Weights of a small GPT-style language model, trained from scratch on English Wikipedia: vocabulary 1830, RMSNorm before each block.
Each number is 500 + 40 x the weight over the matrix's rms, rounded and kept within 0 to 999. Layers, rows and columns count from 0. Numbers have three digits each.

# layer 4 MLP down (transposed), 256x64, rms 0.135, rows 101-207, columns 0-63
518495477459460479521548458491528480573465469510563459482479512537467498509474442437496545447475561584565476450534494401465496523529499501444565481464612475499466419556533501579455541487482626
507497501533522538516501515468489516500503475492515477516495511522467477499486499486544485482502480509495473499514466466514518486506484507496534533468503502474492460522491545524507489516494500
476466411475493546601477541476524513520589483531510464504447521495400550481517547498508471524453428516534522500509479458436479457506569508533562473469518551484570530431498527491536473492541483
485393478420522525524449514522541537527513513524535515511528499519479492466495479404473513499464557425408521596484452540542508531478429585518531471454561455524532519515577392508580500490528589
491494467466471461525445410527503579518532544464457547585450467459470489382494542491484542502368503543428538583469523434488541457519463551476476477490501470412507496542543601622407446473502467
535480436506506532447541469493484541505486494467555504480536533515495481454505469513512558510455471458479521510538513493466496466558458470485528497462553464515525471490510505508468506547607543
375571486480513609525613568567494571498552545500513542475512503487418622477487494484537443457501487478489510574441558571486530450578501466547490511506423534552533464528503480497490523579467414
503518504537508474507512492494467505500512496494500502489498486509513505503502519501494500506490500508498505500503492502496494511506502514503500491493497514515497505488505497521484504492510517
505501505491494491495501492511491498503495494499501506490498490501515505510502504507505505506501503500503496505516502505506494499505499506500492499497513499508514492500512501513494506502494494
531573459549532442506550524437527487419460463483549504521498487509564558484551468568481597461528428537550472443449505465495500484437509483542536480547552545556411421506516471491486482518483453
497476510532475496555478492417541468424512527554523479438502549518452500463505462500528524502531480559520458466546522504519459501510512444501523563439507506493525403499483518406606438457556520
501489499488501493490493479499493507504497503499500501501504503503510490502501502489502502486494502497512501494499505504502506500494506511510507508504509504497496505498490506505504506503501507
547546465537503463492543506603506511478472474513506459457508493558462440481469540534507563536443462510475434474522519443457528620584585478445530502462650563484545436391442519518502428450459395
541536588492515525480483532494540466473611499509498527529491466487440544438460499483458513456480514559425522561412426552536571497484493476497486488528432498478549532495499492470468489517512540
477506490427555476522502556538467558476508479498459555557545506479562492483493542462407509529461470493490485497512484511602524461481512451503450540478415401580519541448509459500490493523494501
525505463505443476499551448455514432558519492573534470513458476425522467560553557452510457442546497454541469436571589495410577438522598651546572559523453540507559480557449467448603535430473492
485489470534494512469486471494562523436521450555567418516466603593527474468517471490565551605443462466524566488570520486471480494517512593566581444461501559565577438593437514545571460469582478
494493489497499512506497506508505481500502505500506499502493500494503495490484506503507505484502497505506497492501497488496500505498494501496497510502494501495506508498498495506501499496487496
466513555527518604379401453570515487530528442490447515565451517541597528634480470491514597506435545488409549561547483528546567530515509555406394524375470496425444495463516525561516501495462511
508492531518463416476565557462469449485580479459530460459493524531477588494562480426412512557527536554515474482509408438502572496504492414428585485485509557587494503453577497481476532490535465
520451537494477404514467566491511407513535547570486457524459519470466538480559504509471542522546541466504485518363488468475579440456572486527517535443521460505422531493518441490499500458392441
560488497475507542487477489573492530585527373480498515492491524470409463602478472567445460519467561432522535465533385531432537484516476472465551436561549518566511504505623403592484433487501504
555509516527485427521421517496543586551539479512576520456490446581505547529488562538441466459522524642428511456490430524432435515453539523453457489489524519425465453459537522420563526477489534
526493438546475516529502468508482442471499478480489498460461516482474511535448556486564536491494474478534495440494482483481490483528573514476552487501533533558510493473496541509536504429490461
506488493517500505486502510487496492509493487501488505506521494502496488488506506499500493488498495510499508508508492509511507504486496493501502500499484497506504478489487511483510494490505481
494501506508508506502501497488484496493499505499496507502503505502506495499495502503500501491504501495512500489501482500497502492500488503504498503498504504505495502508487505493499497493513510
566496476523525447498529537525481461582562556514514494532487609465514645512531477531493497429520531515548474473521490527479546480510544513536430535505537488577516532503500479533524483503507500
475433452495540485504516440492491587645516522446555508583506496523424450537420448452559548494451525608511541499471477450575508502462445534522606469538466423570546510557527501501496524507509512
496462474502442481509515561480528477556521490484445524486463546511579524508501501439421503505516506498513482505446405544490472482466533484510441455481541541455513526472485487401547549434442414
522547457466511443504340455481531486494551426475473508533444425500407415507436564555535485500505475514463516518516403528559505483597489465376504487474564460542489423450530456454583473532532506
501508501501515504506511502498501507501499500500494490487489509492507513502500493503506497508506502509488510493498507495500507485506498504503504519498496491506511506511505494508506510502490495
516483496526525515519501509483467490443500492517497459524527493520479494525490501480481531547498438515508496478542420496476507457528527509492513513562562500543506484535552485483541482508478512
508502493491498509511498485496503495493502500498517500495496490511502494503505506497494503502504495487504498490494498497508497495492499500505502504507492506497492512506496492501507502497497503
462501501473501528477473523475546511509491533440508508464412486495397506516496509460570514530547502506554484577391564572569477454461542569500582493482456480519445420502470486505464476515437497
567531526484504489509590452520509510480545416543528509495550582562436551432532427490452551527491492515502528521490483457455474573493579492539572500519541502452536459481465509515451502468490438
576437405530450449572460503504552509521506450536586462463492616458521507464514466540542541435427418470573463435472533452496561534495559621533539546438511513510487443523455555505466567579539526
560474547454548493478506644448472469470434470511489424512546514415437568485554508432477479493445469528583495604467433498536466543551539468490529469490510462459498464454570460379498486503520475
479566526535584543550527441455474488444466563460473537536464416573545399485453553470560471532561530390521481446510592462544523565455437440533437461509446501432483545585488498459486429452538428
581500467541450396528616560565582381513493469487572458502496524541448553445529495534473587473550519494534625522524500481516563521553604539559612486475564560609529455575524490498493517503500569
493529496580434511498493585477470514429494524481514444501477410432375550453478573465451470533431500572468538503498593518568531569586524526526458578522578486548546505462558575470526548436442468
487375493559504452521537544482526450487580486569512463567508465452472504433486538487486502540494498500515524498435471486477505425431591524491577418414508496510453449530452507376519465468507502
494481544434542481506553548425509471499501515447440530535493444457415521559471496525528482547484592509559431477523468540591461484532494491524461440512491477566524508434487476595511490483518563
497501472499564510492490485504492491462522507491520504495470494521470521512477500496512469519515514545500503463517496490511493500450454470533536510500479532498500493477488493474503473517485514
467473478537498489443407506438560443501527451510527425425447488466485500477508447466553556507436552534539463458493517447549583435587464550467505533425533476577519489486468545451448505542487545
456461451483563500503423480543478526600556492491527505555503636505517494458447498524488492529492486553484583542496435545540581540478470510551564477550523462560540528490498427537562570559557518
505466494435466495572556463441492463508563465490547548479467508495484497490475456427469509516495516531458466532425477437538436459496523494465501572497557445539440538413455488487450490524507576
604487472495490476512550410517506469471494568564507448498513494509483535503472441499532571477512476507536491504505498464463447517533614611508569525470476483564490468410473488501468515480494524
481513531532530511564494481445493477477535422497504493468418531561515545503447517439519498515495559575485530436496452482608427533475519532470524481550540447466525528553522534497507503604450537
492484538491474494503513454493476545476423549458475519505547459490549506491502518485504473474485534503474494476518527550510518479455490536501459519529482479482413572491445562513501470517518447
462445522496511546498442468458449604546512482402485470537537528526422563544473460462392462471542577496492499518474360463462499477459502565434478534546550452471466516433529521483541526502522483
469380411444486484522500557549492493626512453411515518485498516526540551499537432427478504461567492585456457473479489475457480466588477499398558466558422482469572471484546504522448487522434515
481528501507560541443457521461451527475481489469514523525575466612468510510453493453495458536507494439467524536533510495515502508455478468539468533509509461477477526501520533555483521516503504
551495442508523494469473386477460503503569543517514494381517514477441476485493510490465411509470540493463532489546477512422475535561481535495560539555573540574490489503501523485560487479496544
463424445606471467525462509485551459466509395512559527574450476484531564447527466512501504428498439507543436436570482497494505535468468471418487520462543521500477495549515505525454503461504499
473555537527548525543507466466464492458461558463477549556487418579515416480464543453527436533578523427529493449515555464539513555463459437534445447533451495432498520569500500455478441434527415
541533485427518506504555537486458493475502507489547435523587534430484491460431575507470562443437487608485529444482497422522474489532468438448490537554444531466529560410526457419550529500507446
482472420585505374523586497523565421548513465532513518450537462522385525558520468473465525457557471446505584400502558424401535586582508464548531557408476547494595483536547527575510511509505545
501475483496497507543491481476490506491520480486489501485474489483532475500491509499524495547504471483542491490497557498478480505523482520490464518469475509511502500478545504510516472480483517
492545524538481528516542459460510465436500547502517504483505470578541440526472539476501528505519509421517503462503603447530510566495454490530488474521467502469511524550492503506494433452505473
543473475534496522505488470516511483490528502492444543452491483553557508490510485491474493482463511555490509511482474512503542517496493515521488485505530524495457565490470476487476554554532545
516502508514503500517513494506501503496492505495504512494506494481500505506499498505495502505494502499492495507498499509496497498503493511492501501495496506498502500505495499500501502491496505
489504507493500513511516525501496513492501490490499508504492487508488499502483521498494503499517494469517509473498500491502487488504512479490519484494474487494511502476486515509505480499495488
597531490575451467496624509506550474557563475495503435497578547466521466465476397461444568564534547541536522454511487520452459529492503508542499602590543454586510386546417525527459533538514573
498491486480467532539371478452508486582486455495530564425524571612426469405556478494493471534537545465551458509463498481449531545501463592486536531438513533452508458422493462499547446481468498
447516493478502494509462456497526497487541500486501568485434494474451460515450415455528494579483482530479564529536423495547458485465507456446472484512454442475475510572518521521453442499538456
526497450477491588499502459525469534459490464507490506503560481520461553510490537422525508438551514449470487528460469538531533492480496508463540470486465468459464488506483502444543506512443479
482514508507520507498499516507496495496516493525508498506499490512478486496496511509502505507504498518494508493492495496506503499495497484469508505515497517507491486516517497481504493507519490
488479499499499497502591466535471541553471515488522530516519501487485524487502525461500503476519502548522509515490521487474527498483431498522484440458494506531477540468524536535557493486455514
455562415591488527540514567575490515548548458559458474473533484419409475527492511494544397535405510596500508430543487527460550544579555519450514562517561462432559531403413511544485496440415545
509537554511484526437591505512449429534597450487478451476426526515544633494467427431422511517534547499522530445443441495554505557458487475485525387534525505547411537492482548493512489430532553
496400501475484504573456549481551495501551542484522509535442554479518507491473518445540548519517512601484497506474423495534460423461600530469573452485546480554427578501529468495499477538508510
499525475464416397454498459589480502471543496479481445544458533456418526538488488477508460537452535481434482474517373405514349519468490457498469516632414474460608435392502497531467532465504544
480486455523426510502447490503473506468534482475452560588532456437550582556456491512472486490377498483547504517514436428504443538481466463448490559538450456508554502422501438444461503542481515
644531438455560529521431497521499436594520433403598478457496516528497523487469474557495534473449521504440537482501403527486502571529473495460441555531553544535508448445546437500450472560521566
492470515450535491519516508488494530511498467447504541549438542505473502535516504460474508526461474496499527490536500520517531484589488505405477527539497443544476475507491476452561526523464510
565457421482498511542528529511539532468535435543569459490480457431426595533464529490483529387571448531493552496457471478425482511519473443503578508510536494532485534488517513535494543551451495
457565541498519468482472537579497560488462477530357552525441513553474492558434545482450438483556508540467533475463450573551499500473540484426427452549443472532529579442466531535519481514499477
439485489549453400486518512443424462448563463610590495535577565498438555468594444533494596553424466469527527464489551384572462520535562494519606562430527500600494442396478499450536493452464596
590557475559518467473463523479494428432477377526649410484536522534531563510521467547572571516569441498507534511482553467490554575501621544514577502444536545576485464537488491474479535534469551
505502502524497513518492494500500489494502498482499485508495498506505500506497500500500496513496500491500518499504512493501502506496497508516496501498502510485514495496495492508492494501500511
434580504563515475487488526520602511540566491511451473512527474479567457473496540510417516422458517536496478463408402509466515437468475513543558502546539513494530425450568555603465492528454467
521592496487486504534531580520504467490480510482478490460440487506498537549502521508469579426564504476486472568472501518498534478546554516498531487525538482474540525465524537519446555492417550
527506520486458505418540587502593509391484576447537482479530512525479482470459476440468559517508461422415620519510494539531498474622481446525562511542488565600560470505447523477513476503497437
543481559462543528496475406506539501500439492557507462587479505489555405516489535585632468424514438454482524446491582575429523457536454523601523512572469498506445540591519557428557387513540518
462602481454463545566440477456438507509458473461473537471594526533413494451458439530435468461519542510514538504444519475506549442455507504439481485458540604527421452386537501492492400467412550
495400522556414460501530567465559396444479494515492357505479494520489538514518519471513566459502532521459529524537463434467515505538627435553578467462508511539512498569509495456428607511472474
446566544598522531512524512481473469408462564505489571563517462550503478492456540447505433502551512502566531468500543500554556521484520443482460433505496465398519492532477510510504488469477395
466501499530547524503522516474556516519516480568502471505519564480466620437519510480511490493466500582465473521634440474494491475516509549539545472432555498578557483524551504480484551434484515
465461572463570595491418460520468517506550497445442460405511528555436535508459514477484521453497535566479520526472476569463432503550500486438484553459526491435481479456477558508556567553488573
519544492493400487522430608505570495437421467396427512544501441546497573469463554428459534470492493507491560516539453520583494560530509481498395487540563485600502511572489520494499473518468470
604471511515496470431587538444519451504502546566587469459535510550484594430472501550521540514486507500581378530504555412361440468463597555502534454419553542540479534474490503483509620470479534
498488489480532521501472468474506499483477498503496497485464519523554502491482498493533506476483525473510499529483516478499503486502466514509519500480519481472521477508534511462508518533477503
511611552523513444513416527573526517455541440401445526465485494550493567559472580504482597485504513529498495472501390527493511538515501428459449496551497508413439441454530505498440500510498495
446351568502457502543504526585502515457484465551496491594452544484428553497528484516544512576446500471517502508509454514515523461546515541514512490499501431451461540542502518535468485469517502
406518490424511574558511496450413556505483446430438531526543461422516492524428488477524553420482589582457458481532503519508531527428490449454448483497452497488498512492403539537468536558461511
539525465525431546481466541494579403429513526479447485509480496504568457573503486443435414593451562436464563469516448512554501490501467525454440570603527441491500491458467542576528581499505507
468492558544450392596485519509452537508566368446497525557420702567404591523496496500481497474528440581519469486538426525543523467562498492494493554528493494535498478468466536536506511501512567
498496497509488492502499497503498508495502504496501496501487493495519498504508493489494495508501503504499500495506502504499494506498509503506504500496502497498497499504499498507508502496502496
591581468471528519575488452496543460541441434466648436549517552547519527520432515563513504486527476587511416477487515512467487509462538544464460581470530487503510526517517433368452545492502528
513528473496498520477509528431570439449465395557517506546611477525464558354550515518517511553491456532444515483483483530468519527434553510567580532505489537515487534491474478528538524490521540
499489513501505494487493509514506497498487489495507495513504501489498511511506516512498504495501495494491497502484508511513492495498506492505500487509498497511483495498502500494502500491483486
508481488524500484492511542496523490516520496485502467532476491495471456481478519512503490479535460475530491481516503488488517495539454466485480481517496544496484529515495521510496473495494513
590511508507520559518494484493516477505550468485564572487507507659494492475501527581592513504457472524462519473493484553498474564543602540517497511482469512418557470497536521529489486482475481
499503474513507505530511509492537508530491467490486505496525498528513519476448507490482492490514585474503505481488533531454515452540537568457505530531517457548495514465506524471511509497479538
510479448529482485503509601427512471456546470632566459536456519439430499496580546476463483502514474491473500463578473536448502457624514488484566495503553577568554481489470531526498523391465528
470473490480515565471496565466506510536581542452510515478490540468398514460460424444482469447546502491481480507467429418551498494430469501502550514449476488519510574486529479525530476549531536
511525441514468447475493541411585491446507426613566501520567468571461568419556456478433553520475482517485472435515532482434540489495576552529592503452509548549495551482459486451535598488530485
# layer 4 MLP up, 256x64, rms 0.149, rows 102-208, columns 0-63
495506487479483463486529510492499471489482507511523511505513493523525504500501492527510517491510496478497501489486501477493486490514489499503515487457499506494497520484501506497495478474488511
475532533531495493499531520474435506504543516477536532502562486540506482480575451450523491508548459496537516504568422548563549570590447487437440556456440504460475505470512482502454508554529523
430502515519528528464485445533522441510508485445465466509476432554500597466484564423481442469572501497471466512507470567614543433549399498547523453450545566469493553507528509468540431471516584
551481451476542590595541494523516528489435480365460492570521470498471538527546507535476590585408500449474434530516499488443546560454421539555353434489539504521496482514569526462394466507501518
526515534508465472455453492480463510560506529482472485475450508532497466500560553536454449484526504520463452430488486460487499501512514542492550514528470539503482466486533485534553466506432507
556460515435536426432562489469519440509434492571379439511416507549513530442526422564473520585457577520507452474563452456566479581469459543391522431548471441463533416497513444514514490444571456
504507501492490498494505504500493509495499496512501498500505499493500497499494510507492495498504480515493499501491498491494495500501512505492509513497505506508508483502504501515499495501505489
495495494499498497495500504508504512507496493493503503494504500491491499505498501500492500493500495508497497502501499505495499498507493504503499503497505506507505500502504499501494506507501499
496491535525471564435448515561555468522520453494509482482480511479495422536427472532520476657539579497539497524491514484549492483469497507472493518435519508488618515499487517517442504403545526
466544459490463448438512546550392515440498499529519517578521443463468480507514532502538548455473475451446456506485492548473504469560516580506519447514528535515430491475479458467430524498476513
499496502492499499501498502503500499503503493496497498500500505495490499500495499503502507499501497500495498496498499497498500502501503502499500501499506505496500507498494502501505501498500500
546484540548465513542587452559521497534495518425489549602466613560470478466416592552522512506513515532524380539486450549462475583399435456467465450566585533490498543550533506459472501560626392
436491460507507508443549492518543476502461535544493549542551476448518470530484521517512498546408495483514550493542504448587492498565532518512481520482425542522445486545474562449578494485463479
473614526448540547518472500527535547493530556464477533533446510482519420465446568448567447464519513567499497503465417515564549459523529489479509479476486525532521490471478459540527469528530546
509469628522495464525434465508526435396464455416456588509457539502451473339526479434448494581467537563448492616480497454495393592539428463392499469383529548522474468447500576473388519517567488
533578470460555444527590479501405415530472516504509582427524441444426470474535559471418513442564459479497465434558427591496509564514579494490533500443478530515406522468403487515448507546409460
505501498496504501501500500501503507505495497498503501499502505499491501498496502501496502502493499503493502501497502497506496500506500497497504501500498507503503498498497500499501503502503505
486593441596376483448569582428496392476428509538589486576423508470514540523505451549552565494495514510596605512521606497501612565505452443452603408623495490487539522547403588372533512534508465
490523555477523600487517501466521511531399481609477481526551541456500452457509515564536515451490418450457492492518549537546505459501494606504555483481483400500571466496549434442521467482453534
527558434542565445424540491498524514503503464495479585496498514544475475495405503471577505447478388541474509483561538524597465549508515568515487467492495506588560452504473540561542497417589515
561518490552461494426497386485449420522495493483550510538475588477520509495435578413456548516525488532552507471621516461518593469482500524498523467464494502496428450448586415524377501471599421
490500500522521526584487492424537518558449492556558508482449462595537581465471469545537512448515446564544433525487515463448471557512483377458535565488430549408495439503494497510427533492454520
399544461505487455480468522535495556451520518507510474579527473511498507537509444471497519526490495530494529499522535503474517491491429500487513528507523508477516427517486505489486533543548515
511497501497500501497501506501510487499492499497507500505505507498493502503502502501500492506501490495504499495497507497508489503507502500490502492509501502502504492496500505506497505508499499
505492494496504498501503502496504506502507493502496500502503498504494505499500502493498497502501503502494499501500496495499502495499502500496496498504498499498502488499505504495501497501500504
540491513480507468468563457505521491483501463496447447532555522531528475490446526524511521466532471501497432493539564560556517452503533529524513495510483435535439488564528553512461487443497501
505484514402474526499493483489451365563423587478506609563476422535491472537491473425621569574471521555469500434468461428488525530547488498539556500472488429543534571508527584489576584543508477
535530572446454534489533501484471509467488490541497463436572447509524475477484459546434510522504560494543509434495483470535508448481490589516489521579455478510480470511508458517538518515452446
448473524480529440464463468506515540416452656537614483486500527559482481439463509472532574409586476546504484484522523495561444430564468494472438487493478525493495460507470456442444520372542483
495498498501494500495490506509501498500503499496494509494509498489495504492504495498507497496492503502488494496496500504494495494498500506501502501495498501500493506501508497502502500499497498
481515495482534500521480494505552500524488475509495485562529508506496509524469480501463517519526493519493486554482466484538582508486503458496493520528506508496509455493488503500481543452498485
500502500498500494496503505494505506503497503505503494505503502501496502503504497501503498502499499500494509506500497503498495497501501501502501503502495502497497498495501497502497497501495502
488477512490460546438500416480476458515524517403503515544488514454483512393517456589540504571487474508445517448543584599472549552457486498496451556540492466574457472536499503490478521457512453
547505524523509461451540529497540485528514560438485506453524515501545473510456581489493429472563423562527487521431508486541503565492465503462514544538495448491481426527543537555551426590542501
520518503402492407539443504498432566484496445462483514527478451452591592527475536448555641437436493589436454552575420532573581527443472482424472525496493564542486509486558527499505545537533372
534489499500516486457494564446492505606534567533420439546486445497494417535509576448520452489430535480499436558547482504482483507522577494532500465508481549420494545509482524424548498501485514
461572534576560547573541428436432444447410561442459546558400454546613419487456562446548419517542497427557433429543595475532573533445425464553436487525434455442453513584526564425492424423572427
545566548535481539591406487526575463448511523526505508550523513449512580483503394406545619546402501471538443575584560443486549513473355490399396482422522490522567499485489380502488483504449492
517542504472533572478477389588464518513518583446505448524524508532454523579544501528518518526536447446499454537466440496434454469451489590558531526548449546401433458459590596397528436480515494
575590573457515509466459486485530479513557488516456459456577486561474484567470477441446575451454439553564455535513529457563586482507443491439425552522546501498447464535419474491509576513475480
512494512515492563513467443529518483535506512563511512516530430463477523451512540532589493432550536537598473521532515501572544524505539509463558477543504460452495408453503461515445575517557466
506519511512508487515480515501480530498474497504506492494497474488492529511497475491485503492505461498489492526519503511512511506478489482488507497521511492502498468499503509501475505504463497
533458464447474482474549561527415464446477480497495479509575470508487418440544479496576495545528464425466418387503441530486455546513514469575593481480459526452465529540522481540444418441484496
465431484532557482522484471562484557414552442456508397452520514469558504512431535580511505485524481496478474552563589560559488495503493506543407528511555511455455545520451525503469486469486460
520460514472439490534474456492527422493520510428535507581434439553454542450423542486530456481560496553509434442449522446487411483490483452472512508515502489449466553457427559527527448482464506
441476520530577515521551478548493501566519469462548522456471531454512453454457596543472436498529468409502498482565463402508466519463459544516552482528492535451571549501533504536573434469526502
550552465514460536503550524553514536455532551559482440533522536523518470511541561509537533479521506562541549555500541490524549472546525569456477514504457465490559559553490449562524458510517407
463552533489501512491482475463487499455499521513498535471518488435505487475505515537481538506533513492467445529451559446481507544556520501480512561439510521530461471528529481493505494470473479
490471482588477550559520495487489486485474495599529507554494415583486562458416462544473568442443476543476532546455481527522477503382496476486568565521423455503454493488517485527389501416481470
509469534546544394388501514484376426564470520509501551432477488561555480596393474498428478438509497446475448524571537507455474527484513565559561481509476462501517494559475502406473461525428490
524517576500490560473464510495506515506522545542489490498489465502514520497440523485466493483509537542422452471462487476482502485508510486483565520512497526479444483473524424537499488457550483
478528553499427467526522509470474541497461428568498507563533474491540525576467552508540499487486490486494412508417482480444478518411521529507527474543488476495469482577500456519535477530458530
489490467447551458523497533505395479501533493513501591527453491500492523515449510487531523389456490484483494520565546520527461530510516499422437475495441503471477486533516521476515533479566528
462563529551588512537546462477453455452436558455465548552437469554598436485482540469543450532536507435553481465535582491517562526462459453567443452521438449459469467558514558462505445421541447
508491576485557625441528560546437480471497534485541475576486545457505467497477449564517435575520539526489497515558432485508504501591572543477423533533460568479510552555537484428562529458452490
516583575461502522464433490455520418334391420482445518493538532539478560453560451523535485484438461480393391585523473516538471430502586505583582436462544434500464508502462562461507504405456452
517474519485504491513492492488502524499513496512515504496507505500529510522511500504505511507508501481507519516498486496497507509502497493518492506494485487489490513507519515490487489493479519
476543520514539529524555514492483436461513539469515502496484500510548480473456546460519495493483513465464457500466558473485498520456498534445480510465451540493461513553529504515435511525549519
498574505452496479471538506526542526456524516534498500489550509500516482491535522524514485507473485536478505498530504466496478475508518532490508535523488489506489457498518499523528487506488461
501500507501494506501501501506505504502501496500504497496504506492496504508495500498499499498497501501502501497498492501493499492501495499497504500502500504498502496496502500503498507502495500
507507502499506497499504499508506489503492506483509502505492502505510495488494514502493503510510515494485491501484496511511473509484511501512503488508499510504510509487499495523501488481495495
555555496503446466557548497522430582538510594535478495545500505432627523558571554530466508388554538498483460549531459648491501457510487589525452598574502521557417552527481416533567549481469452
496502576595495455425584540497468499450477505539553496581495421493484521612458502558457476415489438576441499478512508498518437503530509513530521466417503510597533502478550503523425496474580491
491534574491473507495504470483540441469480571478530507498462467482500469504491590487521495488482517529460533513524475430549488511557531485505544553566526553522445511487528539528465522455526530
476495467534520487489464470499513516503538485544478530440469484504478470519474483464537494538509485495492467522548507431496510521510505501490459563484533498550461501504506527454536513542452462
505499512499500507493491509499506490499500500499501496507499496507490501508504495498502503507511509499503501503500487494495495503500503502497492503502496495494505488493507495499500495501505498
501560504453482529515517509500500507533473523465506541519550524472518513521498506491499484522445481515500522488462538480438448526487494481481479481511539526510492541484507494536529499504487458
554468561413576469457525475582524528546451556466496420474492573571497463497515561574455500496486439457439404551523498447485454445406462510529498507498520587465456528546484584460598435537611387
541550550437452548509520509537532573523427531575450431531625508546587455506483522504537490507474445569456469449502464519563474409499494536501463581573501439577513507550484499533486504516460479
489466511513524481505478451597524428542462493493526549541443382460491473509450508495599569469496512568462475444542476397575501456547508476469481495489482509504458511473458599490498504439482491
559559501530364430502449427546450543467522453549455516472508473515530556572519485496507537428534538405382451513433612505549475600454467451564489596459434490471562474435491621454527593480584530
550477526491392465484432544443464507537484523493489429485507497542536513481519451453481567497508536460444519544492572553432488544462535477604544552511511517465493437499451571413485518477510522
559475469599519459481587435500517490519522459449563440525527497501546508478475476526550518437551481466563484513454430461444552587411548483483561480465601497493437497517554401490447499458477418
521518488569509510492497469505445532464530483540511536513531470539505520510483447495509501488500486481480486508466508460476575571502510517455538499535517471481540566509514503494525535528458501
511545592511508606571545527456550547496498537509505486486552512466590484446579437518466524544498445471508570411472462602486490519523411490461494509520509482485560469486498440523525515470533555
478514489576544555503435554495451439536549513566409528501557515459548520482384509479575428479490521525509396467494422504551512471439521549558491519468559496546477523446516486506453525580547518
526482451430551575421457468536621514554440521458362510471564522587469357558535514503538444403562438448574506529554480623506553466514551573544552454507501549466497509697524443507505519428554487
394478549496455490467606498455417560544523616471497514514466565628490477448470591501504409432469578398515491486466601497448466465536503595475477425576515437403483537488618521547571544526582491
500500497485493495495497506510505495498505496504495497493498495498493502499507490500496486498497496504504499509502499498496498502504508500490506503499512493490493486507496501507505503504496506
508517469527552575514514587430590516542484468526545549505493495562491513434461463429516458513507545471550494565438487487534530508392505499471506520607500447546413553485514496449420467510472519
531468536502503469473474470510496519505467525528521495482494460512492503413534473516549475554442464573457508480577574470504498458495443507532508540458470514509505529486478470504472481551562488
551529436542513466534620555469486468506434502492507572572490507463513436483496560475471484471533555473464534540574449471478578538504603530500480572578413548517451538547439502516401431451437460
479534473497494473410503551564409538551532580444548508441445520520424577466499422383414551623421620553555493640523518472491518456401580458454490489478474482525599432411468536559580570551498548
491497588530506532393605519493488491517523521490599425473454450410501461593485506508516550524459537503493562480537505530484473510428514550508452534396523518568466481575570499480465613464589382
495533411526594472533456417549504462486540476567556605511548428454475449497441433526504491553494496480512439466495577530594467554490373538503535522494454566541493538434387508501478457437542539
563455483454424487555482566499554476544526434543544487437533552440435507506501465579483529465490515504477496474516485452544487461502470556475519505518538574568482496497501501490503512559517534
557447451556428453434548510517419536537486556433487466480488428536466369536508473506521520520539468496495469473430491423544467509545486491518514508493468503484481419477488484528542452578504484
464500525520551544545469489430473525517466458465471553450434484507542543524528437423506531483567462533524530488557525566463515462574489397433498524590549478439562524584516576435461440544467528
497521474588462467519584584495524405471421493529503549457477512509511472485468562479449554501518522478471490426577615496543550502558531506508471585501446506488508534617558576525479557462488456
525462505571569520487479519470526511495586458439484516523547409518468385502558466518485407572562488544410615510523479589578522577540355463462551552516459501448472412557486514512475415541622546
517484513495513521505497470507484490482512499526506501504493494512495480500474520501522495478482527470520482506504497453502499502483520504513486502482485486502481506488491493474495521502471482
549458447507511518544486481573558540547487589545553455412511427523476452441439562546563445558453508515480475520554539429506520576518474547565497523465481516479373546529509442461444498440499446
481596544439520520484513470455440472503523533492528517429509424566470505468490463461461480467496470490563535469505507466525559503494545516487509532510486537511527521533430539517602515557536543
497499494460470526442540489496469539470515550494585464517506582503498420508614457529496553456408487421473535535421522494591476531464458532507436490472478504494518442542560447567486572441500435
527543537474578493405531413473466628468555516549417577427436521567542525530527529545503512483406422518601465438451479483471416444459435492539476506444473554500454469447517546517482494463525496
519594581415477526542444529543581524503430567566475556482550504507472461499525506453524398612399473442565529509511537604472481429474423564588484454525605509409490525508437373565539502525457433
503501496498498499503501501501506504504505499502500499498504508494498493508502494506503497499500503497499501501496499501499507501498500497502495499497497502498498505502499501500502503505502500
401425600475455542499503526476512525458590500511423575502538518497469489490542538503473391501526510438475497550552467546526470507549413427591451472560455498466494518524516526608578479509587508
495505559493539508499518487492538433464484439555524535506580533452526476506501550470459562478488454574529452469460505562527504623515430462482481528514436543449390508468439498521491462542507508
503497499493500488496489502496503495508505493491500508499500504486493491499507499499493505500493501499501508500499499506498502498497493506501502505503493502501492497495506497500494499502497503
486509513489508517516475502487484486515506505506495514519475511505511528521495493499482485492527473499500472523507491486519489497487486507484495505526478509510493505537511510509486514507514491
541527452534551479481535494432505538525453509428570454490529445579539472460455518527477472456522402555437537449473507455512493533503535469482550482527482488417493554552526481518445472487514477
538477530514472502501510497507485504508507476485491475537494480517541497508482505513500530452518504511506453504485462522543530473494505547508489489479491521549527515457470478462501513509498520
543473553503460513511528388460567472541411502471487530490568541476500483428561558456530503495525555480505544519500500506541490570437453517478489449391553366435428453500560467451466457569457527
522559468558490447554546486512493419521455467562481457497496512513487469549528536528516574560471470498504535493499544541461517454534479507495477422524488463568485442582520514526450413527504439
518461522473450482410538477524450529534481535392500441456492524496528441513513542512556420506593582421481543488475464390514441464455499605512533485484582451455559377504577523493577485480528506
493505491511549470466565465473575488466492527551526471450459449429503444466483474526551451525456529584495472451492490484470492500483511506483520494497493535558434465531548466516536436456541490